config.yaml
hidden_size: 256
num_key_value_heads: 4
vocab_size: 8192
hidden_act: "squared_relu"
positions: "rope"
rope_theta: 184000.0
init_std_down: 0.0
beta1: 0.9
warmup_steps: 351
batch_tokens: [32768, 65536]
dataset: "wikipedia_en"
Each number is 128 + 32 x the weight over its row's rms, rounded and kept within 0 to 255. Layers, rows and columns count from 0. The size above them is the row's rms in percent of the matrix's.

# layer 6 MLP down (transposed), 1024x256, rms 0.0935, rows 296-348, columns 192-255
size [113  93 102 103 101 105 101 101 102  91 105  99  91  99 104  97 102 111  96  96  95  98 100  99 111  97  88 105 105 110 106  83 108 105 102  92  87 103  89 109 100 105  94  90  99 113 107  97  86  96 103 107  96]
[[103 133  98  88 128 198 117 118 118 100 111 146 159  96 134 120 106 114  91 158 111 127 150 149 113 109 116 116 141 129  95 118 127 154 158 136 178 115 119 163 122 145 148 129 128  99  74 101 137  87 131 135 137 162 140 141  91 129  96  97  42 128 112  94]
 [136 200 151 108 108 113  85  93 188  71 148 128  62 137  39 108 156 160 121 155 148 131 107 136 149 138 144 111 159 115 151 141 138 145  99 136 107 215 139 170  94 148 128  56 170 121 148  77  96 114 107 104  78  88 183 177  84 106 124 133 115 154 107 114]
 [104  81 161 216 131 120 191 100 140 168  92 134 106 106 120 198 113 134 176 161 145 104 162 138 151  99 140 118 113 133 163  68  41  65 142 120 127 167  89  91 164 102  74  87  98 140 124 122 217 117  91 145 122 105 131 166 139 123  57 155 103 127 138 162]
 [139 116  86 121 103 114 128 125 140 105 142 113 123 162  58 147 190 135 172 138 142 168 106 152 148 104 130 127 141 134 113 104 179 100 141 141  86 145 138 157  77 143 127  64  66 133 123  80 135 121  87 100 147 154 188 160 108 174 175 109 164 129  95 155]
 [131 122 136 138  50 153 104 112 143 101 144 111 168 140 145 189 180 126 124 167 148 149 151 126 110  61 125 201 137 104  99 101 127 125 129  92  87 102 170  69 166 137 123 168 108 132 101 133 139 120 130 110 147 176 147 164 136 129 143 124 123 136 114 105]
 [133 149 141 133 101 113 172 132 179 159 178 115 100 144 160 114 165 111 134 136 115 175 137 185 132 117 103  98 109 100 138  82 134 135 105  64 112 131 149  79  97 185  71  81 106  95 131  62 159 160  89 121 148 145 119 117 156 130 209  77 144 145 131 116]
 [ 78 120 139 106 143 141  65 164 111 180 141 207 179 109 130  98 186 122 127  98 133 115 156 139 156 123  99 145 119 191 147 141 120 113 115 146 198 130 125  70  53 108 146 123 193 130 134  95  98 107 168 102 187 126 113  77 169 152 134 148  92 128 162 123]
 [ 91 128 140 131 116  80 103 143 142 152 130 166  79 140  86 201 119 119  89 115 169 135 134 133 135 125 126  82 151 108 130 159 138 154 179 118 157 118  93 117 175 106 125 176  95 104 151 105 131  61 184  89 120 120  80  81 101 113 156 168 118  98 182 178]
 [143 174 158 165 108 111 161 137 125 127  75 163 103 181 130 111 121  95 154 149 159 161  78 121 151 161  70  80 123 165 128 124 219 175 100 122 118  88 148 145  94 162 138 153 204  89 170  86 171  99 146 127 103 117 128 153  80 108  76 137 101 117 151  63]
 [ 83 120 158 103 201 147 148 169 111  91  98 147 124 107 140  84 128 145 203 149 133 120  69 117 140 140 139 130 158  95 163 128 144 136 140 102 170 110 161 151 140 155  81 102 140 152 138 136  94 140 197 161 181 135 147  89 172  98 113  74 164 116 113 145]
 [158 149  69 115 115 138 119  89 174  95 234  86 147 174 167 193  64 165 148 116 168 113  85  99 154 123 194 151 160 159  95 116  82 146 170 217 168 151 111 112  97 141 137 128  77 146 136 108  80 124  99  80 148 166 130 138 145 130  71 172 131  89 104 173]
 [ 78  97  87 116 152 163  97 130 145 134 118 136 100  63 164 124 176 139 138 111 148 153 104 141 167  70  70 113 136  64  76 145 148  96 100 137 180 126 108 183 132 113 167 160 160 160 103 115 147 178  85 138 142 138 176 121 119 115 164 144  73 143 173 113]
 [125 123 105 125  51 155 119 160 113 172 192  98  99 137 171  92 123 112 122 131  78 151 213 158 123  72 158  91 146 116 161 114 117 101 147  98 160 105 109  83 136  69 100 137 147  71 100 146  97  80 111  93 158 130  95 107  89  84 100 120  90 168 155 138]
 [140 175 126 132 110  71  86 185 110 158 134 173 170 117 135 151 183 156 108 150 109 106 113 183 107 130 171 151 102  81 121 122 112 226 125 108 186 139 143 168 136 127 123 125  78  95 132 105 170 150 109 132 117  68 140 152 100 124  99 141 119  92 166 120]
 [129 176 110  98  95 119  93 137 121 123 157 129 162 181 110 139 163 167 138 118 170 116 140  75 131 180  96 145 168 118  93  80 153 155 133 105 101 157 149 106 251 106 160 153  83  86  82  72 101  97 147 142  69 161  86  82 135 158 106 155 141 172 138 212]
 [153 104 145 182 194 147 149 122 145 109 185 138 142  55 150  76 132 154 118 187 108 136 137 129 138 119  86  55 153 120 154 119 110 138 159 151 125 185 130 170 158 164  70 155 131 170 155 105  61 146 129 145 116 132 129 138 131 106  73  93 106 111  99 179]
 [ 75 116 135 130 163 105 120 119 153  91 119 123 128 196 134 172 104 145 126  84 121 121  95 176 160 170 175  86 123  74 139 175 136 139 144 142 111 163 161 147 150  89 151 112 133 121  99 125 130 177  88 106 124 124 229 174 154  95 213 134 115  72  85  60]
 [109 159 112 110 132 151  97 154 174 101 175 161 127 131  95 143 142 131 131  94 191 103 131  95 201 118  82 182 165 129 113 139 127  77 162 118 139 108  95  99 113 102 112 122 188 141  92 143  97 102  98  93 107 116 182 102 138 140 170 133 118 116 107 140]
 [116 160  83 122 142 161 143 144 160  96  98 141  73 116  98 120  73  81 120 157 173 122 125  97  98 156 108 145  72 121 140 125 122 129  73 163 122  94 132 149 154 128 116 109 124 100 120 102 164  70 108 131  84 119 181 134 120 123 149 118 167 168 142 135]
 [ 74 130 141 117  86 125 153  97 108 175  98 173 112 111 104 113 125 147 180 180 171 135 152  92 173 156 107 153  92 120 180 116 116 145 111 147  94 123 138 132 163 154  99  77 119 189 165 110  74 159 136 132 129 103 127 157  88 147 155 140 100  87 100  74]
 [146 185 117 161 154 160 152 179 135 129  90 244 137 176  98 131 156 197 110 161 109 135 117  84  98 106 128  58 140 123 116 149 161 188 102 142 119  71 133 124 151 160 120 119 195 108 137  68 114 171 154 160  99 148 178 150 136 122 112 174 198 127 109 151]
 [133  96 130 169 105 132  64 134 136 149 107  72 165 187 108 164  96 109 166 102 121 195 140 123 198 149 143 122 118 129 123 135 107  78 118 111  87 165  99  93  88  97 154 106 154  93 129 161 141 146 114 141 101  99  87 179 203 152 124 182 110 114 113 199]
 [169 106 120 137  83 104  82  98 154 124 137 145  75 182  74 187 117 133 139 150 130 124 162  76 118  70 125 198 170 127  87  69 121 152  66 201 115 141 194 102 120 110 141 161 143 121  88 153  96 121 186 151 120 138 177  95 131  80 138  70 149 131 123 139]
 [ 86 120 130 122 115 156 131 140 154 158  99 161 151  82 171 131 141 114 128 148 197 123 145 108 139 141 141 157 230  93 130 103 146 171 135 116 118 154  89  88 110 174 157 130  62 181 188 130 116 102 145 107 151 103  97  75  90 132 160 132  77 148 130  84]
 [ 92 152  86 174 115 139 167 176 121 120 126  98 108  77 135 163 155 121 172  99 150 100 117 145  63 178 116 132 148 143 133  88 101 125 128 103 132 151 107 161 102 195 124 138 102 172 123 132 141  29 156  85 109 123 137 113 133 143 164 148 178 151 130  65]
 [123 120 201 212 101 151 144  73  75 143 128 146 110 128 133 147  98 104 112 143  99 100 135 130  57  95 142 141  99 166  96  83  51 138 152 124 102  98 115 153 175 149 150 115 164 142 106 106 105 106  99 109 166 110 104  90 141  95 103  95 149  99 128 156]
 [137 113 124  78 118 114 154 175 150 120 147 117 164 165 154 172 132 173 151 133  42 163 107 160  67 142 187 130 148  96 118 106   0 145 116  55 143 167 155  70  31 158 115 139  80 160 126  84 150 124 120  63 123 167 133 100 130  92 148 150 127  91 140 113]
 [170 109  96 118 151 126 156 153 116 106 157 136 170  59 134 104 118 213 164 167 150  98 143 111 155 130 109 126 159  91 108 159  60  69 151 130  84 107 180 146 119  59 120 142 148 128 119 109 127 154 163 115  65 121 152 111 121 127  85  97 199 151  68 155]
 [ 52  93 100 119 185 154 161 110 126 151 129 142 140 140  93  25  81 131 123 113 106 158 137 137 167 111 104 122 140 162 174 106   0 120 122 155  89 113 113 129  95 144 108 120 146 155  75 216 175 125 165 124 118 128 124 131  85 158  82 146 139  86 158 147]
 [131 102  36 158  87 135 175  96 113 153 177 121 159 137 203 122 163 131 112 120 134 168 128  98 153  82 112 127  92 149  97 122 132 114 106 128 134  95 110 120  88 139 112 134  79 155 134 119  42 122 138  54 136 105 165 179 109 150 115 144  98  89 120 101]
 [159 120 106 140 128  94 137  86  96  51 140  74 120 170 140 132  97  98  87 153  33 159  77 143  80 164 161 143 129 181  93 157 131  99  95  84 123 128 130 106  79 176 136 109 177 187  74 129 143 113 125 143 157 162 146 124 143 203 123 132 141 145 119 125]
 [145  99 158 122  88 126 132 118  88 105 136 102  95 227 120 122 126 103  69 106 153  79  86 110  99 169 157 128 109 149 164 157 119 132 122 134  91 172 152 131 149 124 198 153 151 113 143 177 160 113 116 119 112  86 123  95 148 129 129  81 142 104 108  41]
 [181  75  72 145 126 112 174 129 116  94 120 232 159 150  91 170  95  85 119 134 110 132 120 167  98  61 129 200  79 152 155 163 103 190 130 142  93 147 133 146 104  49  92 184 113 136 136 131 113 132 200 155 105 132 179 114 156 180 148 131 183 183 136 167]
 [178 167 124 100  66 181 134  80  96 137 125 107 141 102  80 108  99 136 110 193 231 137  96 123 140 131  87 145 154 128  73 121 155 130  75  80  76 136 107 156 117 146 183 165  73 117 195 106 127  97 150 139  85 121 145 142 113 141 140 134 111 151 168  95]
 [154 162 152  73 160 142 111 124  97 140 130 155  98 154 127 157  68 157 125  95 148  80 144  92 115 147 104 102 116 128 149 126 153  99 164 112 148 128 115 102 106 155 108 113  89  94  87 141 139 136  64 148 131  93 136 175 137  72 131 155 168 142 156 125]
 [161 169  66 126 167 123 110  84 110 114  99 118 122  81  48  88 120 113 119 140 112 191  93 178 133  93 176 121 126  95 105  99 174 183  86 137 164 106 163 158 126 204 147 113 128 102 116 115 105 123  90 124 131 154 188 123 151 100 128 141 109 125 175 169]
 [ 76  95  92  99 140  71 109 115 137 149  72  78 129 155 134 100  87 149 165 189 125 135 139 151 103 176 147 153  94 168 116 137 106 144  79 164  73 148 135 101  93 141 152 107 166  83  83 126 180  95 135 115 120 145 144  73 140 150 140  80 128 116 156 125]
 [124 169 145 105 145 170 152 114  84 154 170  94 115 100 120 127  66 152  92  91 145 147 136 193 136 130 152 169 113 109 152 111  46 159  97 130  91 132 173 138 157 174 140 121 151 118 149  94 125  94 170 123 148 177 124  94 151 181 116 119 134 100 162 130]
 [202 124 110 120  90 139 133 156 166 162 125 111 192 160 121 192 149 141 141 127 161 109  67  99 118 166 107 149 133  99 124 112 113 137 131 182 175 165  73 109 100  58 129 168 119  73 119 139 131 159 135 146 115  66 130  88 142  95 157  79  99  93 134 126]
 [113 140 121 125 165 130 164  74 112  91  88 146 140 127 132 142 182 111 109 118  96 143 129  88 116 121 140 115 141 102  87 120 166 126 138  63  57  96 170 170 169 147 149  92 130 160 161 158  90 147 115 110 144 119 111 105 172 149 134 197 155 156 123 139]
 [149  98 125 111  90 104 187 169 127 133 137 167 106 109 135 156  73  79 107 157 122  99  99 113 110 170  90 135 107 154 197 115 158 137 110 114 125 135 106 146 124 100 146 113  92 153 169 103 142 101 181 125 116 179 156 139 163 182 151  90 148 111 159 172]
 [158 116 154 124 120 169  88 105 141 115 119 148 123 176 131 126 115 118  93 107 101 116 114 152 143 107 126 124 100 151  51 119 143 121  77 168 137  94  96 101  79  67 147  90 132 115 132 209 108 113 130 118 115 112 109 134 190 117 120 118 167  87  95 171]
 [141 133  77 160 128  99 148 131 189 115 127 124 146 154 116 171 178  93 112 100 112 122 159 139 122 163 126 123  45 169 131 106  89 203 116 120 165  79 108 123  50 128  80 114 114 109 145 133 150 164 101 131 117 103 192 163 122  58 100 147  99 175 160 103]
 [155 182 106 151 102 206 132 125 122 190 181 100 107 147 168 127  98 113 105 137 136 118 144 125 136  90 131 136 111 214 119 108  86 110 152 106 108 138 147 163 128 137 120 141  93 127 122 130  90 143 116 122 188 163 155 153 152 195 182 105 166 102 148 111]
 [120 109 180  82  62  71 133 138 120 117 105 157 152 179 146 135 123 132  79 111 123 104 133 166 108  33 118 128 148  82 115 161  78  80 134 119 108 170  88 123  89 121 137 122 201 135 168 198 163 101 109 127 122 102 147 141 112  62 100 142 130 138 187 121]
 [ 96  96 138 107 154 140 116 137 174 142  98 197 168 104  87 125 147 132 115 184 150 173 140 131 127 173  81 154 135 151 133 133 178 128 143 166  66 168  89 126 165 173 110 144 124 180 154  45 107 137 116 131 183 126 128 126  86 138 107 185 148 109 138 103]
 [172 137 160  74 162 116 170 128  75 107 111 154 124 124  45 119 115 140 118 177 116 131 126 178 120  78 122 150  86 131 146 111  98 127 120 134  96 111 148 115 132 133 111 166 126 126  75 161 125 149 187 126 209 115  96  85 138 116  96 149 117 114 143 180]
 [113 145 120 129 132 172 144 139  70 140 112 144 137 191 126 133  83 125 116 215 123 133 100 100 109 143 141 109 151 119 173 150  85 177 170 116 151 190 175 169 179  83 135 154  92 143 141 114  92 162  78 127 133 183 188 158 151 117 167  77 113  83 103  84]
 [123 160 143  70  86  83 137 107 154 122 109 153 126 128 133 153 172 166 129 115 126 140 109 119 130  69 117 116 111  71 126 120 154 150 169 121 120  80 117 130 103 163 124  84  88 140  27 111 163 121 133 126 123 116 142 131 105  91 113 149 134  81 213 146]
 [139  75  87 114  94 125 147 161 210 118 129 135 134  50 119 129 103  61 143 158 130 114 167 104  95  84 157 211 123 140 141 115 164  74 109  45 101  72 113  83 107  93  91 136 135 128  60  85  79  75 132 134 130 148 148 130 160  91 135 139 103 135 164 114]
 [169  72 151 113 161 189 198 150 118 155 121 127  67 119  97  83 125 111  82 117 142 142 125 138 139 124 154 167 144 178 142 149  64 135 115  58 143 120 128 140  99 148 135 178 142 126 107 179 162 119  90  72 105 154 126 123  99 221 146  95 228 152 116 196]
 [ 49 112  96 122 139 140 164 112 186  97 176 161 118 116 144 135 119 175 152  90 183 168  70 154  98 177 137 165 142  68 192 106  97  68 177  76 163 131  74  99  83  62 140 167 207 101  89 167 132 118 102  58 119 119 151 105 120  92  86 126 121 148 186 171]
 [134 126  52 187  97 159 131  73 164 139  86 219 140  78 102 109 137  86 116 128 151 171 103  75  78  66 118 127 198 160 107 111 125 199 128 125 106 100 160 120 137 157 160 133 145 145 107 170 134 148 168  77  97  97  50 100 181 190 156 139 142 101 134  81]]
# layer 6 MLP up, 1024x256, rms 0.106, rows 297-348, columns 192-255
size [ 91 101 102 100 109  96 100 105  92 106  98  92 100 103  99 105 112  96  87  99  97 102  97 111  98  88 100 115 113 102  83 105 103 103  86  91 100  92 109  99 105  92  95 102 117 107  96  87 101 102 107  96]
[[ 94 112 115 144 134 114 137 149 145 161 118  66 178 114 191 121 110 160 172 146 176 170 114 127 159 194 130 111 110 118 153 129 133  85 108 161 123  89 158  95 110  82 153  37 123 132 125 127 149 166 183 177  89  89 149 143 170 170 148 109 112 112  80 145]
 [117 159 152 169 141 136 185 120 122 155 135  85 101  78 123 221 118 145  93 138 145 155 162  75 132 119 136 138 114 147 140 119 135  68 130 143  62 149 116 100 117  95 111  82 121 116 110 182  93 111 178 122 131 173 140 139 154 140 120 158 145 132  97 136]
 [178 106 136 140 111 117  74  92 160  58 110  85 150 117 157 121 150 153  90 109 144 122 112 112 148 171  51 105 109 154 154 162 116 106 150 154 102 149 150 128 175 117  85  99 101  98  90 124 185 184 149 122 150 177 150 135 125 242 129  84 111 159  67 112]
 [193 109 202 109 138 126 117 164 147  93  69  79 173  62 161 111 192 112 133 131 114 147 138 150 146 166 154 138 172 141 171 133 155 105 164  84  70  87 214  98 126 109 108 103 112  77 121 175 130 127 115 188 168  81  85 114  84 101 121 100 146 112  98 190]
 [119 138 115 146 136 153 124 127 113 140 132  87 109 148 122 143 141 121 112 104 128 139  77 132 143 148  80  97 135 104 138 124 152 111 180 114 179  81 137 107 143  25  94  96  95 101 162 156  90 185 153 167 144 190 116 117  91 163 201  99 133 139 114 159]
 [149 173  87 174  92 161  67 163 114 170  96 115 113 123  96 126 148 189  97 109 129  98 122  81 112 155 122  91 145 141 122  93 140 149 145  95 106  99 136  92 121  97 132 125 153  71 134 100 111 146 102 121  75  99 133 126 147 186 106 197 191 140  86 192]
 [153 129 124 112 164 190 137 118 161  85 152 120 147 110 144 114 131 159 110 137 188  49 155 114 120 191 142 104 146  91 190 116 150 133 135 119 109 110 139 155 160  61  54  78 122 116 118 125 123 123 168  76  94 205 157 126  81 145 158  98 128 124 120 127]
 [139 105 109 105 162 182 147 181 164  94 140 136 144 141 105 214 115 134 128 141 111 149 188  96 195 164 150 103 126 132  85 140 133 110 152  89 103 103 140 131 196  97  73  72 142 173 170 136  75  90 161 132  87 110  85 111 179 170 145 125 171 166 114 227]
 [150 131 154  73 127 130 101 190 156 154 182 121 121 105 144 176 142 175 138 103 129  32 155 107  61 180 133  84 107  93  85 174 192  73 163 160 114 120 162 112 123  60 134 109  83 105 144 139 123 123 137 118 154 122 166 122 100 149 101 108 112 163 116  60]
 [109 161 154 113 117 137 129  99 140 119  92 112 130 156 135 169 205 119 103 109  90 115  81 135 143 212 147 146 163 155 144 163 119  72 133  49 125  60 102 157  87  42  68 154 115 104 115 140  91  95  78 166 148  87 138 178  65 188 144  70  95 130 129 136]
 [153 111 160  82  84 124 134  91 131 153 145 109 111 114  98 142 130  93  84 139 157  79 127 169  87 143 173  99 133 191 140 158 123 106 162 161  57 109 109 123 177 140 117  81 134 177  89 157 164 146 139 136 164 118 132 129  90 149 115 129 135 138  43 109]
 [112 136 168 170 186 108 160 140 124 140 130 133  82 156 106 163 140 159 159  95 136 134  62 137 125 184 107 114 114 105 168 131 192  91 174 125 116  82 145  99 120 139 137 155  90  72 142 115 119 148 146 153 103 180 122 105 131 108 178 121 125 105  88 143]
 [115 127 140 118 116  90 106 121 171 143  84  92 155 106 202 122 173 170 101 120 111 144 102 144 149 137 115  88 141 145 153 163 119 147 133 142 173  82 152 117 181 101 159 143 144  76 147 163 105 164 172 136 181 135 167 124  94  73 131 129 125 123  82 147]
 [161 163 144  90  70 114 126  61 154 164 127 159  94  97 130 101 155 213  76  91 163 115 147 147 155 106 109 121 181  45 123 119 133  67 164  92 140 107 140 103 146  71 137 155 102 119 161 137 177 122 131 141 108  98 145 209 102 149 145  89 134 155 144 148]
 [169 149 140 155 185  82 107 140 129  63 167 135 180  95 180 122 114 118 109 121 193 179  60  91 133 148  85  90 162  78 108  79 142 130 174 131  57 149 208  91 139  85  91  73  88  93  88 146 105 159 191 168 130  91 116 169 119 165 138 157 162 135  88 190]
 [163 178 129 113 142 120  79 138 156 113 167 136 168  78 130 125 106 119  85 129 116 108 103  76  89 185 168  76 119  90 148 152 134 134 119 124  71  53 100  95 109 123 112 141  74 118 165 156 122 131 167 131 107 132  90 134 129 111 150  93 109 161  93 109]
 [190 100 186 126 138 128  94 156 143 112 133  41 145  79 166 120 159 138 118 143 126 155 142 116 131 148 130 110 154 141 111 182 134  48 138 205 137  20 143 106 130 125 129 113  97  71 134 169  73 173 185 174 148 108  85  89  85 167 125 118 133  83  77 121]
 [178 207 109  50 161 172 173 180  64  38 151  66 119 143 147 153 136 143 122 106 186 122  85  87 109 116  94 127 113  91 144 120 152  96 135 177 118  91 169 134 133  96 121 164  81  91  98 200  94 127 146 153  75 140 165 159  72 166 146 128 148 174 101 141]
 [108 134 105  87 100  72 106 139 138  91 120  86 161  84 111 129 125 151 112 115 220 133 122  78 142 155 169 160 152 144 144 149 131  89 170 171 178  98 147 155 137  77  90  46 123 126 154 165  59 156 129  71 108 236 124 107 105 158 110 187  96 106 115 116]
 [161 196 174 141 113 116 121  93 169 105 105 138 165  90 146 163 146 166 168  71 139  96 120 142 157 106 192 145 141 127  92 152 159 155 121 191  66 138 153 174 135  70  94 100 117  87 131 132 117 184 205 102 126 137 174  74 123 154 112 154 189 229 110 108]
 [133 114 140 164 183 164 108 126 154 113 169  75 164 193 179 171  84 112 122 156 160 124 134 101 148 168 151 103  88 120 146 131 137 103 198 210 110 164 133 160 147 147 155 129 111 140  90 169 141 122 157 179 110 101 123 146 100 136 146 160 113 113 132 135]
 [146 153 149 173 148 183 113 141 149  98 200 133 201 152 174 184 127 157 147 101 102  98 143 103 100 148 132 136 128 199 131 145 136  93 144 177 171 105 222 134 165 101 128  85 130  57 100 118 107 132 136 190 137 160 116 121 128 176 189 135 106 166  94  90]
 [154 135 182 102 137 150  93 122 114 100 114 153 108 132 149 165 179 128 141 144  70 135 136 211 127 194 146  77 159 110 127 100 114  75 164 107 120 116 155 157 148 122 166 110 101 103 130 156 110 122 159 107 120 107 118 129 162 131 155 123 149  77 143 220]
 [167 116 182 173 120  80 126  86  81 103 155  83 118 101 129 130 255 146  97  78 135 119  55 135  85 159 122  70 152  67 111 146 152 104 172 113 163 138  87 139 148 141 168  85 127  54 138 182 165 180 133 139 110  98 181 156 128 143 160 171 133 129  98 147]
 [100 102 117  76 113 118 130 133 154 101 153 104 180  75 187 114 108 124 101  96 218  98 112 171 102 143 137 118 127 174 109 170 141  45 136 124 126  68 148 128 152 118 160 127 153 104 122 143 132  97 151  83 148 173 139 126  78 169 151 146 159 158 105 139]
 [111  84 176 116 127 161 124 113 106 147  77 111 114  93 161 138  87 146 144  58 134  68 140  85 158 123 142 101 149  95  63 121 107  98 140 106 138 111 138 168 141  98 153  80  82 165 170 163  61 145 118 130  52 145 121 135 129 142 155 142 131  83  98 153]
 [170 139 142 105 135  99 113 134 103  74 171 107  99 178 144 204 155 181 137  87 158 140 157 105  77 145 134  88 204  47  66 127 159 102 165 170 140 113 159 137 118 136 164 142 129 145 117 116  61 127 179 145 150 137 114 140 108 113 152 155 108 116 127 137]
 [ 81 139 199 135 163 129 153 150 148 102  84 156 113 180 127 104 130 135  79  97 117 132 127 137 167 158  96 123 105 153 176 171 112  76 151 118 171 115  98 117 122  95  66  91 144 107  87 174 133 111 163 146 164 167  83 167 135 169 139 116 185  70 129 155]
 [138 137 165  84 130 117  69 144 114 114 194  62 122 135 176 113 112  79 105  88 137 124 139 157 125 120  96 128 186 102 177 151 157  82 144 120 100  98 173 107 141 148 102  76 109 108  88 138  98 179 187 106  78  83 113 161 131 141 121 145 120 159  64 100]
 [177 140 169  58 117 184 143 163 123 134 169 104 143 125 107 214 169 141 133  98 114 125  87 116 119 131 180 113 103 158  42 125 137  87 131 174 113 124 125 211 135  93  58 140  65 138  96 145 100 172 107 124 115 104 128 131 125 110 129 121 157 124 117 133]
 [ 80  99 151 125 174 135 155 188 128  95 152 120 125 142 163 202 113 131 138  82 124 113 122 115 173  97 144 104 187 154  61 111 199  94 183 115 103 164 113 177 152 123 102 118 124 115  97 175  63 112 110  65 130 164  88 166 160 122 192 130 159 125 182 156]
 [123 109 126 142  80 187  99 108 170  98 100 113 202 150 134 137 150  74 113 110 158 179  63 109 164 216 142 115 154 132 182 134 117 121 100 100 134 116 109 114 147 122  67 122 179  72 164 189 124 140 133 127 119 154 145 118  84  88 155 129 148 135 113 119]
 [138 138 115 117 139 129 104 213 148  64 153 107 122  95 123 127 108 182 133 150 156  98 143 134 106 164  82 102 187 154 106 111 141 160 122 166  69  99 189 163 135 117 118 146  50 150  86 169 124  86  99 131  64 126  97 111  71 114 156 141 147 192 120 130]
 [118 126 193 129  91 137  65 100 167  91 157 151 120 127 156 100 157 141 103 118 140 123 138  71 153 164 142 122  85 148 173 175 125 100 175 161 133 129  91 135 139 113  95 146 102  73  99 136 106 161  99  91 154 137  98 143 115  86 184 133 165 101 119 128]
 [170  82 119  94 125 170 156 148 142  96  95  77 113 152 123 179 144 113 153 140 137 165 146  93 136 149 168 168 131 157 146 103 162 116 124 124 113 127 122 113 122  67 110 134 121 138 146 168  84 195 142 140 112 147 110 114 191 140  97 101 126 118  34 122]
 [144 176 122  88 137 174 146 192 140 129 148 110 115 113 141 167 110  86 158 146 114  85 117 133 111 191 126 105 174 151 113  98 144 114 131 141 140  63 157 107 190 127 151 137  57 161 124 169 125 167 145 187 148  87 157  73 142 182 124 104 103  73 101 165]
 [104 159 158 154 113 118 137 152  87 107  97 141  69 177  99 185 121 132  94  89 181 127 160  70 112 149 136 122 168 154  89 172 130 112 155 150 134 112  96 167 141 154 131 164 150 111  95 148 167 109  96 123  78 165 152 132 139 104 190 154 139 168 162  97]
 [156 169 185 101  97 118  89  94 166 110 145  40 143 130  96 124 107  90 124  79 165 133 120  79 151 138 128 121 145 115 119  94 148 128 166 109 121 161 116 147 142 131 127 100  87  73 108 119 135 133 121 103  82 136 103 161  87 122 129 199  99 112 104 108]
 [121 111 120 140 128 116 184 131 131 101 148  94 154  94 123 142 173 140  99 144 146 183  90 132 107 158 130  90 148 136 168 130 159  79 137  93 168 107 180 101 120 112 136 136 169 121 176 132 154 109 131 126 136 102 130 164 141 105 128 134 120 141 128 163]
 [105 156 131 152 145  80  98 135 130  78 113  95 151  61 128  87 163 217 120 153 149 104 129 133  72 157 142  77 190  83 129 130 119 105 123 161  79 122 142 124 151 112 155  87 137  96 168 172 135 123 111 114 131 101 132 161 126 202 159 137 153 116  81 157]
 [185 113 173 195 171 168 154  77  87  46 170  84  51  99 213 154 191 149  92 107 127 173  88 123 149 158  87 135 192 157 131 143 141 103 116 119 130 163 141 131 191 136 106 116 147  41  92 105  83 151 155  90 122 134 157  97  95 126 128 107 165  96  60 161]
 [150 137 145 156  94  99  44 112 100  66 133 106  97 102 130 114 128 149  97  82 110  83 177  97 158 166 150 136 148 120 160  64 118 124 208 137 124 132 117 129 139 117 176  50 100 126  90 137 128 172 122 180 128 129 164 100  86 122 163 117 129 127 116 119]
 [ 95 143 142  59  83 158  89 102 191 103 142 110 124 144 110 166 198  89 122 152 151 137 143 127 134 150 108  97 145 176 142 155 119 122 124 160 130 123 128 173 132 120 140 157 103 100 110 129 144 121 148 131 144 198 157 153 151 149 163  67 120 192 100 122]
 [110 131 106 116 146  93 152 137 110 104 124  88 175 120 145 128 189 150 130 120 119 116 113 100 141 193 116  79 120 102  55 138 112 126 140 122 119 136 108  98 129 120 160 133  99 126 132 142 151 117 111 149 162 106 156 133 168 149 153 113 109  94  62 137]
 [138 110 116 111 116 147 162 205 128  84 119 117 144 109 104 137  98 221 182 148 129 185 190 117 166 207 127  88 111 126 121 118 122  99 117 140 104  48 188 137 173 115 136 107 106 128 138 149 137  89 159 157 107 136 163  94  51 188 114 200 200 113 144 160]
 [129 108 128 135 132  79 123 123 127  89 175  72 149 103 120 177 126 158  96  76 145 126 182 123  92 175 124 104 181 104 128 115 190  98 168 119  70 129 165  79 111 112  97  80 122 122 132 132 136 164 181 162 129  86  76 182 115 135 173 169  84 139 131  81]
 [109 165 146 131 115 104 119  94 140  54 151 140 135 157 110 138 181 123 101  98 149 135 172 107 193 140 107 124 133  88  55 167 120 109 166 153 128 109 176 129 158 118 130  92 135 117 105 148 122 145 148  56  73 127  93 116  91 128 124 167 122 138 123 121]
 [115 146 171 159 138 143 150 145 128 102 136 104 155 167 131 131 118 110 168  95 141  98 147 148  99 153 206  99 110 133  81 153 170 110 185  71  85 116 161  86 103 118  98 119 163 122 179 168 114 113 105 184 105 166 120 112 140  87 188 123 150 132 145 123]
 [155 115 128 151 128 223 180 149 102 100 147  86 139  82 206 163  77  75 174 141 161 113 152 114  94  96 182 141  81 139 111 172 146 133 138 121 116 154 135 139  84  79  91 152  87  94 144 163 115 112 142 128  85 120 147 178 118 140 203  90 113 178 141  99]
 [ 88 142 113 147 131 120 172 149 126 153 129  75 112 135 185  88 132 197  93 118 151 114 149 107 149 146 100 117 137  86 132 145 127  71 141 132 107 152 127 136 167  89 136 105 159 152 142 123 144 116 141 214 160 140 155 191 101 163 161 131 172 117 133 119]
 [160 112 135 158 125 115 174 132 153  88 121 125  93 103 145 146  74 137 167  81 101 131 103  99 138 123 111 134 114 152 125  96 164 134 171 148 163 114 129 123 165 106 128  96 144 114 155 137 125 117 185 104 185 122 105 165 140 159 186  47 194 130 107  82]
 [138 144 188  87 148 134 118 108 119 119 123 151 125 123 141 130 113 117  97 135 159  92 112 155  92 134  97 102 200  97 145 136 113 119 121 128  82 125 124 198 167 138 117  68 113 141 116 154  67 111 116 107  98 120  91 111  82 168 209 141 150  83 107 145]]